config = dict(
    num_attention_heads=9,
    intermediate_size=2304,
    hidden_act='squared_relu',
    norm='rmsnorm',
    norm_place='pre',
    qk_norm=True,
    init_std_o=0.0,
    init_std_up=0.0291,
    init_std_down=0.0,
    optimizer='adamw',
    beta1=0.95,
    decay_fraction=0.588,
    decay_shape='linear',
    dataset='wikipedia_en',
)
Each number is 128 + 32 x the weight over its row's rms, rounded and kept within 0 to 255. Layers, rows and columns count from 0. Numbers have three digits each. The size before them is the row's rms in percent of the matrix's.

# layer 8 MLP down, 576x2304, rms 0.0433, rows 501-575, columns 648-719
106:156062129146166090086097090083100129085121095130139104167062119088123077078117098136087106126147122105105057127125137187100112136196101158101181131175105113086202122151146166153203134200155139108193105117129161145101
095:174117092182151094076110159131143146148132174123152111179074181120171155123130104089128144163121179111081152123084168143158114154127158175104112127140156142170123140137128139152142168157108107093105123112138175105064
099:142169132121175093086098103111063106155115147138121112120116110119114127095090169127123147115098151159133076116111128122136158157146098172140141146167139125117109095174140117128059107113112155071133127106150191088073
102:156115115098119129107150204142158182105184125140145124173166158147083130151166134091119143131051100131095154128158083159120114116156158133155109120125110124154097159125125104116143134130123083127101135123126141130109
099:137165099093109129146098138163150120136121098193143130183125121104167134051075107125136144156145152096136079120107125062080128099161116124050111119147124158151125108161126074144133138083123119115118177074096178104134
100:084046169120155145109133135102082143122163132084062103158152130102118121108174159033047141134086142184127149151109159105150147135219168153128072129120152139222085129076196175157167090086134112113139124175102159115117
101:155140138100119124091190088103132132109163055100131126169121148166156152125168096126098107121148153061090111079115106107118044222142144079083135229110108110131164167141147194166188089138178097161088122161154058083122
097:130110141180129160181079122133123145126133120138137069097190137135205108154193064115046079112137072148073136151142111091082109158089052080175136132138156162106105122121144134070112092119154139104182132127121167100159
097:159095152160083132123157104140117099124108058139175099125093130129132072120052073112165126173152124121118083137096152097147113149169090125146105131124103114096156132172140128153099124157132173130176172197201125165137
099:124144124106134120075085132157114164138174155108134108107149084146141153117117144174108105171055133152087141103127098123137130145135104128117126069066116128105150161133126155163102111128067133110113167142101089105127
103:109153092109135140140193145086114068134156110188150194100103096161161108120124121171102173156121165135175179154103110067112102170166151142133136144162116123124078132126120130101087074116118134113101210140107154094111
100:134167146147104077163161155086138084104113098113118145122183124130104109114094140066063114170119196066168077094108167098153141120166140149111165113120127103102130167134169096119126139156107104143146116087174114073088
098:133075201141160158129103108099126175151102179133138121123104122114124127061157095114135168088129160144156058135114178118128185151123141117159124082149076190141126165040097137117138189142148150110099131155131094085125
105:101111107114165144136129120069123132217115101123122091140160078186095145147171073096154145156137139168086126128153100095176109164102097145101107124118196158111149139193191154114134079077140152179117087128143126145085
101:193119140087122147140140185162133126180106192115138108115085129111175128149130199151114170161099135103148111079154152200163141121168145171121118129113118173099175077139093095127138120101143099103155103105098160086128
099:147158136105165131068123122155083199117126125093148125109119151123138124108103120153157099109148122124135170105117092082127161143142145129079111173083099110075133116183119129157161168158097125109150125146121100137182
096:116106142118131132134105108179134194072121087094134098127187150112128126160078131097169152172146130120122081074084106097183187134153115122128138178107123167145154149101156184137133169100166109042110169090088149178054
101:150115122157145116171122208135157167149120099101110109129133163139068163149142128085094182200135173150149075118178157064115103048122100176102167110149144155143101098181086149154108141149096098057117160117118096117093
097:138119159136148104135131113117160099160103101126163091120075111107183065148154145114138116150145129171133151124119140100115127111063117117137227122142180142118053175161113169115101106134106099161151163106150116172104
096:108196148105143126152150163088101087197111098166132192131069116091096119090086078113058183138109080116133117133127138092185127101104140086190126089129103132126142123109067099098117172138080119081167174159159119111128
103:140092137118137112101119083119128175156130086166153079167008111118135071140081148132144164123094079116156030110153139144063174134160121139180138156097150097140110163091118059157141093070171092160116188146092154077181
098:115119128184133108101144114115092087007133132130099161150117083103186171144088138153116125182161119118133107184185136117149181061148086106168121143160119090144174169139111119137155162079129134102063207063159176100097
101:113163162131154130160169113153125111137137072077112188161156119108139156080092108136203140143137123121100130138155129139125169057174132105105160125101143130066149087090104132115128145144156136125124153163107129099153
102:131099124091174217126181127136098197222113125105150097097146118090113182175124133103131134122109086087195171122157135095125157134134143155119143091143175134114077135136123083073079136185133167146120086154112137101110
103:134144160120182103094134109111177118171101056145159109143161129162176151130153119169112162125134086142112128113103160169140130148129164164111151146133119126113130192156157103085105139169131100133159151173097145133134
101:108047114150199114104111110114115177052102111168185066128097119155133145140125127076161074168151106123185168143082172119145150154107111083143141152085123175128194111149123131128134153069168150175129196141084177151105
102:097127058137170131112149147144164151123130139131133108127134127130157111113155144116131106153078151139149140174165151113131113082138111127173149073146106127140125193178114156125150109070121131123124143069202116112136
099:113134127120159069117199133103118056167139102092136092113128131085163176130128180122126130171081121092166076102144111131111107099109183062123151132103159186104123131160164067124157135066166150161125143165150187122116
099:116086187122095105169078130103126073031163160148180161195067116123188125102168155101094123116156136172127127076091140149164100118146135195127141114080080177137136163121175116146111101146165149148130107178152112104178
099:119104129095151173080130092097097137135109101092159122180164071046163116140128124117209117115141099158177130099179095163106092079115095129138106140070162098156111122182142103130217125177072142136138098096122087168134
098:131171144114153117113092141141175082110142100098162154127143136075110080162130121157178166098086124160166122115102099120124155125100137056180152092125129125141106128117145157187086129132133154119072084106139127166094
099:118092124125077113162102121161062144101170127180148119096144176116133157166112065072159125080122163137141089161127144146107141158074081105109141090160151140170154153108147174122129146074139109189131124107075141107114
098:184138166111092098127166175136112146143064053188099173136112130164076125122087109110094128103028134132114068167142128127091144152117112124109154148137147187110130143108124126128105144121150140179183165107142143131120
100:139156142075108121211100162157085194134177107079141049108091103167136204162090019159148090141177100077152154147176096103161124115122116123141176124140141079140151092154085157099174124172109120143102121138067058214139
100:120134160140143192166119119109113092177122128150156091143185057122206109122039127139191159200138150158121109067143126115111123101150151127099100096149148129080070151174192138097112111115176112118147121134107105088150
101:156167150186137147115177115104117195153089115142131108159111075137146119157140058141128120077106171122155139128173176109128055059103173149126102205173149025105145121143102128102173147164127123149125140111135129184155
100:090111148140167116136098118154133069145124161106127114169148137142060118133166126069149106141118108146089163104073175080142095124149172044120096140112118129119199098116188094118081105087095149156123060108162152093093
102:204150091221133112180059126070113110100138140132077122179162128101083106135184154112157092183157163171176081130111118135134165076097115096100057055115108145071123134118076085081133077113110094111082143130099104131157
093:094083092094137124106102123099087137167126147107117094142053086121133162138149097140182136154156108136098103095105147110087051188123134092109103126177155162191137101043111097167117206113124162159178107116161151085178
100:102135171122154212132097112141131121113137157103148129194141129117123135180065110149106177103156133169126171202176098074172200099114145135137153109151154096080113133218136116150146156124110164156102186079145117197069
099:100115186195095119102178147070154090158129107101125145141143113072070110176160189114152106139115079130173117124101145055153095141124118135110171187154178158174154163051137045094121116099156147144097107116158126094112
097:125149150162189123190109118141136128108057149147161162140074171101148106157120138212182152089142079138166169184119149150160098130091170154139164187143126120148099119154174132116167153153123136166032166105161152199135
102:119112075149131094127131123098185158196111175154102157111111123116097091090157136075156191148125117135164154077181163146126147137120175123149132161130144112165102139157113177086103173144154105092142139191103156126102
099:170097142101131158125152069092073150140088088079109141190180152170119134156174071179113100128168158155153164139168195186133202154120148115180136158147178195085095144121131179136136080173139186188070118112105126133121
102:145143081090141116112121109117137138167125077173186134208062153203086146155140142171171128107090166123094115097084111171148114178138108148113079110134155175159138086119168089170074133145083097115114123112176080128133
103:160113141127117152145064131123092118118116154144105090136106123134091170119155110147148108121152121070135164130172141160126140138137148166123069147182143120156156068134074133157100161138137126118102088165115184166119
097:153054088107075130107142126208092132142163154149107106069147053137166145191084134160138182090105107190142144131074138188077185123150120130091129111123196128084108136108178119150117142111108110134158143106127172078119
099:185118170123125164167125135092167138093140153099105165106138141122077160187168072156137069146132154155110136129174110140161067154093132117150017132099134147148137145137188132050146090149114154105139133133128132099071
100:128122114099174114123243129113118119132154089166200149118083088161170168124084123102031121181081081123107121089149155155139153145136152054135134163146127122143107147137162084137117124139138141168171155134172159084161
100:131090177116119109066124135150113140140154130162145124178128126148167137165159170121149094147104103103137099099139125155092096125114131144138147192130156172173087141094156145135135077145105144123117132101156070132101
097:118121093122105126178149100115156081048073138154131114109233140136116118136086166081068115139147090124137182103049194101115102113096133127172106085163146126078176123053192152087085110096163163112116111159104071085132
099:135138166127128091132123158103160153083152153139185116193199125100127114134058194063125132104150104147103106136121106126117187193117131137116035132153122115133176155129171111112177117151171138138137159083135151132150
097:125126150205110106105085152109121111117106165126179127177127166109132133148167097181181166132093112136116110116140133162099155146141163135174136091162136136089175095135147137136147152144111144139171101167116141151098
105:112111132141059169124088142110117114119128145105090152150135135106135116119092170144085185119059074151129148135132119129110044147110149139128099077113114121121125127120109098135131154146080065174113104173126114081070
101:091142094140088082108098116082112139154151178082118087084097151116145196183105062081193083151120117109107174119154143149160107118122149151111082105124068164115144120100157134134118129116116127109081063129132111099095
100:136125121145150115137170131177097112111102163127140145090131155067128157109139090163065186121176119164118095138186131126075154160165107151129170118167112123127156187107076117141138092087107163142138098128093122062189
100:158188162114118095114170094105151129115086138120158185068156075130135137112106237199188145089107169091080097163179152155085117114113210155173127150126169091140133178145141163142157160119183152123135119158116210120139
101:180172215143098118151161113054129166170086150149134133083161103109180089174117069182099126185121097129181081125157125078139173108147102180103126161157154141100165163139105162127156103140147147149160098155097095124161
098:148136143113151148073156070136120143084101185079111103165100122155086088117129111154129125142105117162087168174180102097151143110143182114176135185091138134112164109147048117133122113107142144111194078091122074051165
099:102179187119149091123112127121190183098156116129146082156098144115127162126120186202096102092152134148150134126157166180152109128134115175165114097137181137128138156140115094082157098133140122148160134204139094114133
101:134062149117132140134138079151107115138137171096126126178071126171097143121102132117089121135156083115149052098106163125121156143126167115176131183167132135142162094126130135116148122104154113164092144093146119076162
092:150150108098131085074118117144117141136126137075123120178082155138144194160113101128168128147058143058117156126136126128135168150109115149103064135126160119153102131115130085133104137174111067111159138124091082186157
100:106102135147074133144172144103135174084099076107159101096167126138107134153111133139139141166141102097087099114087137163105092088088119169094079090125129116135163163080205125140118083100099133103075159165217168111155
101:129072134155176123079130160124118154112103188088110115091106125137153160137112117096123146143139096152081088093129124197120151092165164119142135156104125157184125131162134056176102170119122088148164107123146155162144
100:138145149150080148102121117087135111088083149131102090142157094090114099146115105101146091095120161150132152137106091233192132145103098144103146164171137125193132161085120101074136061095148120127128115128125128073099
101:104113168154106166129102113131126108103133142153110084147167097115081163108151122181090151162076110120097114139142187098093153157151113042165193137131119119139106126133105133178100131130192150107089163111114184152085
101:106113175090175117095129086151112113154108132172126162100143089091122129101171193142086084159154149092122116082125148082161075161158103135175101163203118130101153163106146151121162124126152174113128098089127114134128
103:096158163109123173119115124117136136093081174136123097123088200101099106114084163172152194161145117106145121139135120165152142086116117197119089120174107063105145149127054129093144165170107075180126175121103114156112
101:136107127120132082103128168106129090148147172127094132103081183163134115135097157112120177143100124103160120110140121102091141113105122166128155162198150117163113130193142102162120107133169142142123132115106114117141
101:124106150133128122112126217120171176154144089118044123157168176131113172137094119159138156091113098123131097125092073104115151126151102148138182162186140112148097122198047181133167090112083094165134130164162121127103
099:172170081110128120110080114149164095106107118096127071155134128103032142093137161151099172088158155121068164139142158134188108137108177136105171180127174118052123114109120094143161154093159181132115111168142105109192
099:123089134132135144110102075109071116101146118066124175159124130082141067183117150123132186101166116147165160108183132119144155093077132133218130119114157137170121116102122069137098066122072128088069133129137096105116
102:147176159099113132128129078140131196140135135081099084070054130132123151144088093111097125119076114074138127130116156168104050134089098127106163140129115111181090163127080195116106116120114151192101108183142148118158
097:076123148091100118096112164119093128205177122110051147138132118159153162131101118109128138099137099117064105140105101172056140122116139143120075093137123087123148094181083091120116112092105080179130128185149137123145
102:094103151135113156122183086097187144134149120131148110119164136128140147174124093106118132122133143148121167121113143131164116155171194143152161112202152105152151140064136150068117192108157132081166176122093129124122